From a checkpoint of a small transformer trained on Wikipedia.
Size: width 448, MLP 1792 tanh GELU.
Architecture: LayerNorm before each block, learned positions, tied embeddings.
Training: a variant of SOAP for these matrices, 532M tokens, 4058 steps.
Each number is 128 + 32 x the weight over its row's rms, rounded and kept within 0 to 255. Layers, rows and columns count from 0. The size above them is the row's rms in percent of the matrix's.

# layer 9 MLP down (transposed), 1792x448, rms 0.0961, rows 840-870, columns 0-111
size [ 95 109  95  90  97 102 105 102 106 103  96 106  95  97  98  94  97  98  95  92  97 100  92  99 116  98  95 123 117 129 101]
[[151  81 146 145 133 147 166 136 144 118 125 140 156  96 134 134 202 170 110 164 178 103  89 125 133 130 116 136 177 123 126  70 139 136 183  97 105 154  99 124 132 137  84 146 103 160  75 157 127 160 102 129 197 101 165 107 139 113 182 121  85 158  72 103 145 125 154  70 136 102 168  94 193 105 102 223 142 128 113 125 132 116 150 167  73 100  80 126 147 119 144 160 119 125 169 108 164 171 116 144 140  79 139  73 117  67 101 135 130 153 155 106]
 [127 174 169 200 156 122 155 131  70 122 144 135 105 156  99 151 178 137 154 159 136  98 115 161 151  85 160 152 144 119  96 129  82 100 107 112 165 118 170 123  90 122 122 114 142  92 117 157 126 192 143 120  99 112  80 117 102 101 141 136 118 128 146 161 173 138 145 139 180 124 110 185 136 205 139 219  50 182  86 130 103 181 120  84 112 128  87 164  82 142 134  89 146 101 111 112 181 128 166 157 106 152 121 105 172 145 164 161 170 131 157 176]
 [140 187 181 213 137  84 154 128 142 134  93 124 139 173 153 152 118 103 150 160  92 126 132 167 142 183 147  39 143  95  69 124 115 146 115 156 132 160 152  82  82 113 148 140 160  68 141 190 137 113 127 104 157 104 191 107 155 136  97 150 144  64 109 150 150  81 141 159 185 115 140 122 120 136 100 157 141 113 141 133 137 178 122 135 167 131 138 146 181 190 133 135 164 194 158 116 153 210 190 150 146 155  84 169  96 143 134 156 152 116 190  93]
 [145 178  90 123 123 189 125 149 108 166 192 160 154 170  79 122 191 169 166 133 110 144 185 138 183 131 186 159 144 178 160 150 122 124 101 166 103  17  96 176 197 116 168 113 116  81 155  97 106 112 157 138 118 148 202 121 114 117 145 155 127 110 139 140 189 117 147 210 131 105 172 130 175 193 110 114  95 162 138 156 113 126 126 134 109 134 136 166 159 144 157  99 140 125 112 133 133 165 141 174 128  94 133 148 198 130 135 152 138 172 158 220]
 [109 154 138 153 129 183 102 144 132 147 127 138 140 144 184 158 206 116  64 127 114 149 141 132 105 119  81 147 104 146 114 145 133 115 106 171  67 171 154 195 191 136 170 117 103  87 142 123 106  93 152 153  89 134 201 181 133 141  90 108 104 157 118  91  98 117 138  51 140 179 139 106 101 123 109 174 129 104 128 128  88  89  78 153 157 172 150 113 162  57 168 104 108 167 128 114  99 164 120 107 148 107 148 131 153 166  98 123  87  89 148  86]
 [121 164 150  88  77 177 110 109 126 142 186 180 123 162 139 118 177 172 106  95  97 177 129 154 101 117  77 102 140  82 221 171  94 197  81 121 107 130 187 139  80 170 132 159 176 169 183 137 168 123 142 126 122  94 140 125 105 161  90 124 184 101 164 147 176 123 157 167 106 104 138 121 173 185 143 157 168 146 178  50 109 140 179 111 161  56 107  54 108  92 168 153 122 133  29 158 100 108 160 156 103  96 150 174 130 111 163 135 111  82  94 160]
 [131 153 158 128 216 155 118 160 187 123 126 156  99 139 122 160 147 158 163 139 138 157 125  89 153 109 102 119 136  93 174 214 122 146 170 130 118 152  92 152 129 131 143 107 121 169 113 116 204 158 130 129 206 130 140 156 226 106  56 132 149 133 174 184 128 174 167 109 163 163 119  90 113 157 115 129 124 187 113 118 119 163 157 130 128 110 153 142 151  64  99 155  97 166 137 165 146 155 166 137 116 203 118 140 132 157  43 131  79 139 120 145]
 [175 186 144 125 205 119 110 159 119 117 121 152 103 135 102 144 135 163  80 114  97 124  98 111  81 136 130 136 130 182 124 155 140 170 129 149 102 145 157 131 180  91 124 186 130 121  99 151  86  71  32 138 163 109 103 158 152 167 131  90 106 116 125 138 179  98 148 179 142 103 142 140 189 116 159 141 184 152 111 182  86 109 139 171  76 121 103 157 140 137 107  85 139 223 155 160 165 130 125 177 114 163 107  96 155 130 159  64 177 131  97 173]
 [116 142  97 158 182 182 103 138 107 165 104 110 106 179 145 150 105 134 136 149 126 143  98  96  72 144 179 105 151 161 103 173 113 116 159 133  68 105 130 145 157 117  86 136 103  60 124 131 150  92  89  96 140 134 160 100  72 139 146 139 198  85 193 194 136 109 143 123 149 113 121 143 155 134  77  91 137 172 144 110 130  82 135 177 174 115 177  68  99 179 105 145 163 154 127 118 118 139  83 145  87 164 136 172 172 144 169  97  99 120 163 109]
 [ 71 138 175 105 165 214 110 152  82  88 165 177 153  66 130 153 143  97 135 173 144 117 122  66  74 175 138 173 103 144 224 149 125 125 147 173 162 119 105 141 191 152 204 143  72 153 148 139 106 128 101 118 133  44  92 106 124 143  98  87 149 145 108  82  84 102 122 127 130 140 222 177  99 166 144 158 171 169 101  71 160 151  60 115 184 120 189 189  82 143 116 132 155 120 108 165 123 168 110 109  97 156 158 166  97 120 196 149 131 121 151 186]
 [124 159  89 175 139 161 151  75 133 140 111 108  65 114 134 136 120 161 151 152 126 129 169 198 126 115 143 151  77 108 112 165 118 165  88 160  95  73 143 200 127 148 189 166 137 169  82 175  83 129 108 121  98 144 168 131 172 103 135 129  54 126 107 115 141 101  74 104 150 134 116 119 113 176 138 138  95 187 129 107 118 102  94 126 135  30 152 193 148 126  73 115 131 166  70 115 136 140 119 158 136  87 187 170 141 104 146 123 112 124 106 202]
 [102 162 103 129 125 161 143  82 154 193 151 131 143 150 140  71 138 101 166 128 104 171  81 146 131 120 137 148  96 115 163 113  93 126 145 125 141 118 129 162 136  79  84 139 126 122 155 105  95 179 122 144 169 111 163 126 130 122 178 121  98 133 151 192 135 127 159 132 106 123 105 127 119 161 167 192 106 189  87 132 188 135 129 131 170 137 127 116  87 189 160  85 123 159 143 116 172 161 165 126 119 119 129 125 114 114 155 137 145 139 119 170]
 [149 113 134  80  77 217 130  87  92 119 140 157 135 108 117 149 153  98 102 165 171  84 137 165 204 130  79 124 124  94 128 106  84  72 124 130 111 153  96 128  85 161 117 140 132  94 156 126  99 134 167 182 107 136 115  81  99 139 123 153 132 100 136 158 143 117 103 137 144 100 126 191 154 104 169  74 100  93  47  96 162 106 132 127 117 120 114 145 102 123 105 132 107 128 111 178 132 105  86 166 150 201 119 128  57 136 126 116 140 142 153 175]
 [158 119 118 140 103  65 160  79 117 141  89 115 198  81 149 161  87 153 149 139 100 121 104  84 135 124  94 119 170 114 145 122 133 110 135 141 103 123 102  91 110 132 173 198 143 140  77 189  78 138 152 126 132 128 125 166 123 107 162 120 125 154 121 107 135 114  48 143  80 126  91  85 126 133  95 108 178 112 142 209 109 131 121 144 125 140 141 127 138 144 156 188 160 128 125 155 167 115 145 165 147  73 142 137 189  57 147 130 117 158  62 108]
 [101 126 171 133 135 156 110  66 158  86 147 158 100 139 105  99 181 115 137 131 184 135 115 145 163 128  81 130 103 104 170 171  90 173 146 127 140 131 148 145 110 125 128 142 123 134 195 147 163 127  73 134  67 102  79 166 120 119 139 133  96 123 136 170 184  85 115 112  69 159 147 150 136 120 128 204 145 207 107 182 122  80 130 124 112 141 149 117 101  82 115 102 145 145 125 128 162 144 168 147 173 103  96 109 179 181  96 131  91 178 165 136]
 [ 75  95 119 118 106 154 146 108 177 136 117  86 140 114 118  78 100 164 149 130 151 144 114 154 129  97 128  86 113 154 144 103 118 164 116 153 148  90 128 135 116  85 108 121 164 133  77 148 134 142 112 108 176 150 161  98 160 161 179 182  99  66  98  81 142 128 130 122 128 109 141 148 153  89 129 132 103  98  91 141 138  80  90 146  85 108 146 167 124 110 119  72  88 130 202 156 175 106 141 134 134 131  84 117 110 118 173 141 151 131 110 126]
 [165 107 152 142 128 103  83  57 107 133 142  90  78 122 115 128 148 170  85  90 147 150  71 177 126 120 117 142 146 196 190 156 145 116 113 126 183 178  88 152 108 105 134 167 125 144 125 100 138 139 137 174 159 132 175 133 113 141 104 114  94  90 112 113 166 125  96 152 143 110  77 124 194 131 147 141 140 123  63 111 155 158 163  83 130 115 141 129 108 196 166 112 139 121 133 155 153 175  97  99  94 177 121 135 111 185 179 144  88 141 115  86]
 [104 165 157  94  83 142 155 128 125 164 152 191 126 104 122 131 120 149 109 100 139 168 156 151 140 120 144  99 145 132 211 101 136 142 110 116  94 146 132 107  83  47 149 166  91 122 139 123 140 180 152 188 149  78  46  68 130 125 187 152  93  52  84  98 129 195 163 101  89  76 125 116 129 116 178 151  94 107  89  89 100 161 136 131 175 110  95  98 139 127 120 113 132  56 151 108 136  81 117 155  88  71 172 133 170 150 117 153 139  83 138 136]
 [146 111 128 157 135 146 135 121 131 111 135 103 201 142 164 146  99 136  93 104 118 182  79 110  82 188 114 174 120 103 133 148 191 183 180 182 112 118 120 145 125  66 181  83 152 182  89 129 163 176 142  86 124 149 160 143 160 154 185 102 141 108 125 111 178  94 113  97 109 223 133 112 121 118 179  91 114 122 118 132 145 119 138 117 128 124 129 120 188 113 197 135 175  82 117 174 117 102 128 178 100 111 144 142 131 160  96 112 166 116 181 201]
 [156 109  83 118  75 107  98 109  70 133 137 129 134  84 108 106 137 106  99 108 141 182 126 180 116 151 119 166  86 213 189 113 193 118 122 133 145 206 150 121  62 136 159 126 143  99 119 170 147  60 169  94 152 143  88 106 160  65 129 110 154  55 135 162 163 187  88 107  84 117 169  79 136 135 146 111 157 199 128 186 111 123 122  77 125  95  85 180 157 140 147 102 161 152  82 147 114 139 104 179 126  86 111 140 148  83 112 153 136 140 138  90]
 [129 138 150  85 110 114 186 186 132 105 184 148 115 147  99 172 180 164 169 191 162 160  99 161 163 119 119 115 114 151 202 156 130 196 188  52  80 152 150 168 117 110 116 144 139 159  85 123  98 186 152 162 120  86 122 173 142  91 141 116 121 117 147 149 147  90 113  83 155 148 165 194 206 154 174 159 130 151 103  82 153 123  94 138 116 172 117 140 149 137 151 194 172 146 169 128  75 116 131 110 143 154 150 172  84 117 146 135 162 161 154  92]
 [160 189 127 111 127 121 107 123 150 168 138 182 147 153 134 171  83 118 136 161 132 170 125 142 122 155  86  71 140 128 170 149 167 128 144 179 161 205  74 194 143 100 120 146  81 138 152 147 162  76 146 150 105 103  87 146 169 156 114 124 147 158 125 115 163 124 103 131 145 125 101 152 221 150 154 128 145 129 131 167 173  99 179 158 166 121 124 150 134 138 153 120 160 113 182 145 117 105 140  79 188  91 120 123 193 143 145 118 134 142 168 119]
 [162 154 130 135 119 134 133 181  86 133 175  98 128 136 116 159 153  88 129 143  97 131 148 148 179 148 139 111  80 159 114 125 134 177 175 129 194 131 135 157 123 135 146 103 118  85  77 119 139  83 162 132 135 144 160 177  62 100 149 110  87  58 138  97 158 133 159 167 157 140 107  99 143 154 149 146 183 145  96 120 110 130 142 172 195 170 154 157 118 119 155 118 111 141 148 122 173 120 160  93 136 166 201 159 171 178 178 138 110 143 160 115]
 [141 128 174 114 107 168 115 181 122 134 115 137 153 120 112  86 121 141 114 167 114 116  87  91 138 175 157 157 127 110 134 148  86 131 100 150 129 185  58 147 150 156 133 139  99 129  91  53 188 106 123 139 125 125 217 125 210 120 119 116 186 197 154 172 117 107 147 193 179  75 171 125  86 146 185 143 114 102 101 137 120 194 134  92 140 116 156 123 101 155 173 109 109 181 143 160 159 154 151 198 147 179 181 130 143  82 177  59 127 168 129 123]
 [140 201 119 142 133 182 135 106  77 134 138 143 114 168 165  94 110 123 148  84 111 127 137 140 139 129  83 143 164 111 157  90 154 131 140  92 113 102 117 143 119 152 115 129  70 179 138 154 132 116 188 112 129 122 175 133 157 149  84 121 101 156 158 180 122 134 111  78 195 135 109 112  81 181 118  87 153  97  80 132 103 159 170 134 171 132 114 100 101 123 102 153 127 125  98 120  87 109 109 161 134 117  93 129 148  96 129  72 148  99 162 160]
 [113  95 133 106 159 108 109  95 120 137  95  61 123 180 156 175 107 119 143 145 118 151 160 134 164 128 125 116 136 132 152 124 119 187 154 143  93 152  48 174 122 144 126 159  64  94 128 123  99 127 102 201 142  84 150 134 156 167 103 178 157 153 164 105  58 102 124 138 140  98 131 102 158 157 122 174 143 101 125 124 169  45 141  81 139 172 178  89  82 165  90  97  85 119 139 122 138 148 105 145 182 143 154 134 195  89 219 147 116  93 100 107]
 [ 79 176 135 160 148  91  85 170 121 142 115  86 116 170 146 138 179 158 135 110 123 141  77 178 160  91 122 107 102 136  91 183 121 135 148 186 154 137 129 187 104  78  90 158 136 122 112 108  91 188 144 134 129  90 123 124 156  95 123 148 127  97 144 181 119 126 125 152 147  89 133 114 134 138 176 144 183 172 164 118 120  98 154 105 186 143 158 183 150 181 118 147 137 114 182 142  50 112 148  99 112  73  75 151 148  92 153 143 133 131 107 133]
 [ 78 105 140 128 158 102  97 147 147  92 181 123 134 186  85 157 124 139 122 185 129 158 111 125 159 106 161  33 187 167  98 166 167 140 136 141 110  86 158 170  86 152 123 104 162 136  92  88 168 108 128 136 130 129 195  76  97 107 123  92  39 134 106 123 147 103 156 128  97 140 171 130 137 166  74  88 121 113 118 104 147  71 154 158 157 114  72 139 119 161  98 130 152 133  95 138 103 172 136  51 128 142  93 201 141 136 137 114 143  45 105 137]
 [132 129 198 109 108  79 185 100  89 161 181 105 114 183 121 160 231 172 143 176 178 155 143 162  70 156 163 108  98 130 130 103 145 173 154 121 138 151  94 110 111  86 100 125 137 180 158 109 112 108 146 127 134 140 173 113 128 135 118 135  94 103 209 146 196 107 146  97  70 128 135 101  97 131 215 134 171 188 137 125 105 133 119 176 116 174 139  87 106 140 115 137 149 129 157 127 100 204 155 153 178 127 151  68 106  94 151  87 152 146  98 163]
 [133 185 189 108 139 145 147 141 149 114 152 116  85 127 143 160 143 120 159 187 168 125  88 172 160 112 154 108 162 111 106 131  79 165 106 136 153 124 110 161  87 131 160 132 162 162 102 128 165 154  98  85 165  85 146 117 118 148 136 117 177 144 153  97 180 129 122 151 169  82 142 151 142 163 143 161  99 232 115 183 109 144 122 194 129 145 185 117 123  72 126 124 120 147 124 175  75 243 176 150 158 154 111 172 136 195 174 124 159 124 115  85]
 [120 124 154 149  93 132 172  87 125 147 104  78 159 173 185 158 200 148 136 101 159 120 194 120 151 166 134  69  72 128 160 105  93 108 154 106 156 131  93 175 127 102 181 140 134  84 151  89 127  91 135 133 153 103 198  65 156  61 170  94  74 185  97 154 127  89 181 168 164 181 144 123 116 152 179 121 112 165 115  97 150 161 114 166 113 100 187 140  48 175 152  80  92 106 193  84 127 107  97 164 143 108  92  70 174 184 156 111 157 140 189 100]]
# layer 9 MLP up, 1792x448, rms 0.0882, rows 841-871, columns 0-111
size [ 98 103  88  98 104  99  97  99  98  95  98 100  95 103  98 102  99 100  91 100  98 105  91 105  95  89 130 103 111  95  92]
[[166 153 153 149 195 133 159 170  96 104 123  97 129 113 102 117 149  95 104 117 126 160 162 136 163 117 113 180 127  89  75 196 102 118 119  79 138 186 116 139 201 184 169 121  88 106 137 125  75 160 135 135 105 128  66  77 118 140 206 127 173 149  97 118 129 180 114 162 146 126 148  98 124 188 125 159 149  69  95  85 164 123  68 123 140  88  64 132 102 158  82 115 184 125 103 144 156 115 163 118 140 137 113 182 119 120 112 123 135 211 118 123]
 [156 174 104 175 155 144 114  99 120 121 100 104 160  89  99 179 127  87 165  73 140 133 192 118 157 138 143 146 145 104  90 151 120  88 134 168 118 134 162  82 120 141 171 149 106 101 101 141 113 105 111  89 129 105 139  80  99 148 164 168 123 151 132  55 141 103 117 178  87  81 146 127  83 111  64 118 137 132  88 181 105 116 136 136 180 102 126  72 161 141 120 103 141 145 112  98 146 103 126 145 119 177 165 150 120 108  64  76 112 112 167  76]
 [164 124 132 128 162 112 115 176 134  94 153 120 165 100 108 157  88 154 164 119  79 109  90  83 130 151 131 164  69 130  74 140 137  92 187 117  92 167 105 124 181  97 159  63 153 120 135 119 123 136 132 111  90 124 133  74 127  74 124 138 160 165  76 117 132 164 145 112  90  95 121 105 114 127 103 180  84 131 129  62 108 180  81 153 118 177  80 133 119 139 132 134 151 100 160 133  82 164 166 101 113  80 136 137 146 146 159 147 163 125  76 103]
 [132 136 153 139 215 182 151 179 159 108 151  72 108 132 140  78  74 137  76 138 186 126  92 175 105 121  97 138 161 139 214 165 139 115 128 110  57 168 186 156 116  97  58 127  80  64 158 147 144 166 201 165 170 103 106 143 120 170 145 176 144 122 101  98 134 134 132 125  87 157  77  84  96 134 111 151 108 132 152  95 105 145 179 138 147 141 107 161 165 114 135 150 151 143 144 109  91  99 132 100 182 101 127 130 134 123 155 119 193  76 149 153]
 [117 170 136 159 145  68  88 117 167 156 156 124 167  85 130  98 133 120 125  49 122  82 152 150 149  94 154  95  84 113 102 132 104 119 106 117 179 120 137  77 109 154  94 126 168 156 148 145  90 147  97 105 171 119 176 174 132 145 143  92 119  73 105 132 111 100 111 128 124 183  88 109 153 111 164 155 130 114 198 137 107  96 178 116 106 100 100 128 191 103  68 163 126  91  87 103  89  47 149 138  79 130 159 130  87 149 119  84 136 146  89 121]
 [134 130 125 127 109 122 117 168 185 139  91  78 134 130 139 110  81 154 119 150 184 117 153 139 109  75 123 168 168 127 144  90 175 156 142 155 107 138  92 156  91 128 137 124 158 143  99 142 149 115 128 135 138 131 117  63 105 109 151 168 147 158 110 159 167 162 139 151 140 154  98 153 153 139 122 124 141 107 194  98 199 110 136 143 124 157 134  82 166 129 122 148 153  70 127  97 120 147  87 235 134 134 124  73 131 133 206 128 128 105 217 155]
 [131 166 127 126 151  93  94 107 112 103 115 136 110  97 158 123 142  92 172 156  87  96 147  72 113 172 145 134 134 104 179 157 134  97 116 168  53 111 182 112 151 102 115 106  86 123 112 152 163 117 129 165 181  90 137 119 199 120 144 105  84 127 147 129 135 111 159 103 126 189 158 204 100 135 135 117 129  80 178 135 130  72 141 117 100  75 125 132 157 113 195  89 166 104 119 139  78 116 136  52 151 129 124 137 153 136  69 151 134 157 124  85]
 [181 137 168 143  86 168 122 198 127 136  91 117 112  97 120 139 150  99  88 133 154 163 127 179 103 148 197 152  93 160 191 104 114 156 146 125  88 167 101  42 187  80 155 149 112  55 128 118 148 129 126 181 158 186 120 130 143 112  87  94 165 147 137  82 221  99 162 127 148 180 100 150 155 133 146 141 160 150 138 108 157 153 134 184 130 178 143 147 115 133 141 134 117 166 146 155 127 140 121 126 119 194 150 143 118 126 101 123 100 136 210 157]
 [109 148 104 131 167 123 149 158 119 124 110 150 104 143  73  47 130 115 177 157 139 164 120  63  87 105 156 152 146 135 127 168 155 157 123 142 205 106 132 119 109 105 114  77 103 174  98 111 123  91 177  98 111 196 151 155  89 114 158 154 120  45 135 189  61 114 133 131 165  55 145 121 124 111 149 104 179  95  93 158  94  97 136 131 135 123 129 154 120 108 136 188 158 133 102 136 114 125 119 154 122 118 149  81 106  58 114 173 143 134 161 170]
 [100 130  82 114 118 154 120 132 110  69 150 119 102 157 114 157 171 109 118 136 110 116  92 157 109  87 133 118 215 151 169 140  95 125 130 146 163 190 119  33 129 111 137 151 115 157 147 133 160  44 112  74 153 149 193  89 163  71 105 133 122  54 119  89 104 126  95 141 137 179 148 163 109 121 161 108  60 128 159 177 162 123 106 132 160 155  62  38 126 110 137 138 160 115 146 133 134 149 168 152 166 174 146  76 131 113 159 123 188 142 122 132]
 [ 98 149  97 149 142  85 124  76 134 129 148 148 128 127  91 171 188 145 110 143 163 118  60 140 120 150 145 139 171 112 131  46 120 136 167  75 116 101 147 156 110 139 130 103 138 171 108 164 138 149 154 124  60  98  94 139  91 121 116 152 107 136 132 146 146 140 143  82 106 125 130 115  81  89  74 104  66 145 135  84 116 103 152 136  65 150 148 174 107  87 124 153 117 128  95 114 115  74 141 112 164 129 137 139 165  45 159 132 154 110  62 126]
 [130 161 118 187 158  68 143 151 135 126  95  97 110 126 138 148 123 139  77 114 147 106 182 155  85 107 120  88 139 182 130 146 118  65 142 144 150 154 158 130 130  96 139 157 153 129 128 101  67 133 123  86 120 112  84 127 121 119  96 152 113 125 106 106 163 160 154 147 164 132 141 151 159 145 154 159 118  80 125 144 133 118 115 124 136 113 171 128 140 122 101  63  75 134  56 111 118 165 117  66 133  91 120  96 113  97 122  90  57 149 119  27]
 [167  80 120 100 100  51  56 104 176  96 110 133 143  96 162 163 114 104 168  91 100 135 114  69 165 107 127  99  78 119  67 131  82 125 121 129  98  73 172 122 137 101 153 128 171 130  92 129 138 197 133 199 126 173 177 163 153 131 112  49 143 131 127  89 147 111 136 166 129 121 162 147 133 127 176 174 106 183 133 178 166 149 107 168  72  79 103 160  90 122 170 168 151 156  83 114 162 146  86 114  87 106 113  99  93 157  87 157 134  45 157 119]
 [113 100  80 160  94 130  79 112  92 123 191 156 168 131 135 125 106 106 162 149 164 155 118 148 140 156 118 159 203 110  82 154 191 111 101 132 123 102 109 141 136 149 103 116 157 159 126 169 144 111 183 106 122 168 110 129 123  94 166 137 148 120 116 143 145  97  78 125 178 177 121 173 102 110 126  92  88 103 135 155  51 179 156 135 134 101 102 131  82 139 102 171 122 126 102  96 120 123  89  90 151 183 170 152 110 115  66 167 169 139 141  92]
 [103  77 163 192 100 130 153 148  99 127 136 155 148  94 220 152 106 137 140 139  90 129 201 172 108 119 121 130 151  73 176 170  72 107 139 139  94 108 171 120 108  97 138 131 152  98 151 133 147 187 149 106 105 124 194 196  81 153 107 106  73 108 129 121  79 158 106 132 180 178 120  73  98 155 117 157 140 135 168  92 104 177 117 173 121 198 126 155  90 135 118 139 198 155  67  91 150 146 183 113 125 137 156 129 152  92 156 138 180 114 117  92]
 [156 109 114 138  92  78 124  67 209 103 133  98 101 129 120 114 135 105 149 161 118 120  96 120 118 138  86 120 100  69 118 123 113 116 126 148 139 188 115  95  92 115 156 106  97 145  62 114 101  54  95 143  98 135  94 104 102 160 199  45 124 161 116 124 105 168 135 136 129 125 100 211 112 127 163 157 170 103 189 134  80  86  52  93  94 142 103 143 131  95  99 114 122 148 166 140 144 111  80 156 114 137 150 160 114 141 105 138 103 137 112  70]
 [104 170 137 182 147 128 122 149 137 182  70 133 182 104 177  81 117 142 117 133 125 120 106  75 125 106 224 122 119 102 143  99 123 114 117 177  77 103 156 150 113 135 218 120 139 124 172 198  99 121  94 151 112 164 164 176 131 174 106 160 155 129 180 153 129 102 124 134 128 122 128 123 171  98 111 103 143 163 123 201 146 127 148 187 126 185 141 157 167 149 132 134 136 134  99 198 107 190 133 143 125  98 138 116 143 118 115  99 158 151 156 116]
 [102 132 122 102 126 111  93 123  90 221 112 128  81 147 122  81 161 127 147 108 114 118 150 195 151 124  95 133 116 151 159 135  96  95  80 112 116 124 133 150 163 163 141 131 155  66  87 120 111 135 141 113 120  87 121  74  72 117 117 174  77 170 148 102 120 138 149 108 137 153 111 203 130 170 136 111 191 134 138 101 125  70 153 103 153 151 172 122 146 115 101 131 177 141 117 130  65 140 102  70 151 190 151 133 133 148 118 133 134 159 174  89]
 [131 113 120 162 194  99 101  97 138 125 108  94 149 143 168 116 157 141 170 104 112 101  94 106 125  97 107 124  69 111 145 126 155  96 122 158 125 120 116 102 115 206  75 114 124 154 167  68  75  86 144 140 113 143 134 104 121  95 142 139 118 159  96 125 113 136 116  58 157 156 116  67 131  94 113 127  99 142 122 122 125  80  98 113 133  93 169 123 142  64 133 106 102 115  94  79 155 148 104  70 123 123 144  95 173 190 124  79 129 202 119 129]
 [165 102 125 135 120  89  86 135 107  79 129 140 100 109  89 104 106 147  78 106 115 136 103  90 108 177 116  97 154 145  89  84  82  99 185 165 162 134 114  38 157 107 161 137 106  99 103 102 115 101 146 135 138 133 159 116 184 111 142  82 107 127  91  67 113  95  40 185  62  57 159 127 114 138 129 150 125 130  64 157  89 158 139 183 106  65 112 107  87 101  71 110 149  49 140 163 110  82  71 101 148 113 116 148 112  73 120 112  98  88 158  71]
 [150  75  78 109 156 160 102 159 196 143 152 160 130  88 172 161 109 222 119 170 140 189  88 128 157 126 105 166  67 123 156 185 113  47 144 109  89 165 128 135 155 145 181  97 143  69 144 153 140 161  84 127 182 161 178 137 144 152 154 136 129 142 106 166 148 118  55 131 136 116 112  76 126 111 137 183 111 195 135  79 158 159 188 131 195 116 167 106 149 201 138 134 112  82 126 125 119 163 177 100 131 125 152 204 124 104 124 133 115 175 169  98]
 [ 96 106 130 120 152 120  88 153 121 169 105 190 116 145 112  77 100 103 124 123 151 119 173 168  87 174 173 151 131 201 182 137 164 102 150 163 160 103 185 113 135 103 147 182 148 115 140 152 130 124 149 110 180 164  80  70 181 122 120 159 138 162 127  79 104 127 121  71 109 108  97 168 158 145  96  70 121 142 125 166 122  87 134 117 137 112 124  94 154 143 157  97 140 153 198 161 139 105 115 127 167  99 133 165 164 110 145 137 172 106 162 177]
 [147 142 166 129 136 130 117 101  88 126 130 154 134 141  82 199  95 134  92 140  80 100 143 146 133 119 133 118 124 160 122 130 161 111 140  90 115  87 160 123 149 155  96 152 134 139 109 145 140  81 180 163 117 111 147 106 100 142 154  85 147 108  95  81 128  96 165 146  93 109  91 170 209 154  95 134 145  73 149 147 144 140 158 125 145 124 150  76 167 130 171  89 133 180 127 161  72 143  38 162 171 154 141 155 169  95  89 120 121 191 127  88]
 [132 162  91 135 105 126 124 169 140 142  93 112 121  93 137 130 190 122 155 157 171 112 144 136  76 139 133 144 145 143 148  73  86 129 160 102 106 109 165 121  53 125 154 119 100 155 102 166 136 134 133 131 142 166 128 106 121  99  93  88 134 126 102 106 136 130 107  98 144 162 161 137 173 138 142 168 125 145  86  83 170 192 134 154 138 184  90 145 148 135  92 139  76 153 105 126 151 122 108 112  84 108 150 182 130 130 143 133 143 135 152 174]
 [119 139 114 131 212 143 142 110 164 132  94 137 135 109 142 136 177 139 145  82 129 145  86  91 133 113 126  99 152 158 115 103 195  87 123 146  88  95 150  52 133 182 152 143 148  96 109  90 121  99  91 138 137 179 151 115  99 135 141 117 149 100 171 161 147 156 145  74 224 118 154 118 128 152 112 121 144 142 146 131 173 153  77 150 149  89 136  90 142 151 141 121 159  71 102 165 167  97  84 126 142  83 130 128  96 106 120 203 131 132 159 111]
 [150 115 197 172 145 164 103 157  96 193 172 126  70 119  79 102 123  82 136 135  94 159 146 101 183 137 144 151 144 106 157 110 143  91 166 148 125 154 105 140 147 184 119 173  98 167 126 127 167 112 125  86 142 144 175 160 122 180 101  87 147 137 105 142 159 156 168 119 123 134 191  86 192 127  80 131 132 112 120 137  98 113  51 151  92 127 111 113 166 144 110 174 162  88  98  61 114 126  87 200 120 143 117 151 103 119  96 146 165 139 118 151]
 [ 96  68 139 141 116 148 128 144 139 101 197  97 173 170  93 158  87 135 130 148 153 163 136 142  78 149 156 127 180 147 130 137 155 103 126 114 134 135 146 100  88 102 147 107 194 138 137 127 132 123 157  94 118 112 201 163 106  94  97  79  91 170  82 168  78 122 136 132  85 172 171 145 137 100  82 217 109  72 143  95 116 120 102 139 145 152  65 151 107 124 119 153 114 131 158 187 169 190 149 117  96 108 114 213 133  87 136  77  90 139 114 128]
 [169 110 110 165  93 168 156 172 155 105 118  64 134 123  40 169  98 131 122 118 143 127  88 127  84 128 125 101  56 108 136 132 140 135 132 108 109 136 102  63  92 124 142 167 120  93 137 136 108 123 103 150  75 151 118 131 152 120 143 108 131  43 125 143  65  81 105 153 110 130  69  76 129 131  93 100 133 130 161 144 111 135 114  97 110 137 100 155  71 162 191 111  86 149 151  92  82 163  78 113  85 117 168 147  80 139 107 156 173 125 155 110]
 [102 124 136  75 160 114 156 110 128 121 166  94  96 147 122 111  81 101 172 121 145 140  94 155 158  71 139 118 150 142 111 171  80  91 119 162  89  94 116 116  78 131 137 169 128 169 154  59 145 119 125  48 151  95 126 173  81 126  80 137 154 143 115 107 110 152 137  76  95 127 128 162 143  84 103 121 133 108 142 147 110 165 152 161 136 143  97 103 148 126 143 159 105 165 111 173 170 121 185 100  84 181  98 144 102 135 103 167 163 143 103  30]
 [ 68 176 176 155 215 138  95 171 109  97 152  91  75 112 123 162 178 168 165  72 141 146 126  86 148 164  63 135 145 155 108 123 125  68 150 106  86 169 187 107 136 155 160 106 128 158 104 154 132 169 181  99 164 126 143 114 131 140 109 131 164 138 129  93 126 149 104  91 157  78 178 104 123  86 132 124 176 135 116 178 166 171 222 108 130  91  64 118  65  93 121 109 141 166 145 134 136 162  70 187 122 138  43 154 130 184 117 112 105 128 108 142]
 [ 70 190 166 157 123 161  57 116 123 106  93 139 159 114 128 113 153 106 131  58 107 182  90 168  87 136 124 176 125 123 170 107 150 183 143 188  86 170 171 161 140 146 117 122 141 177 149  65 133 120 157  71  87 158 186 167 110 138 135  88 160 125 153 102 118 117  59 154 137 140 102 167  83 119  97 122 121  89 141 166  71 116 149 143 113 175  89 221 137  73 203 155 187  66 142 192  90  84  99 186 200 133 126 153 153 131 157 100 180 122 116 145]]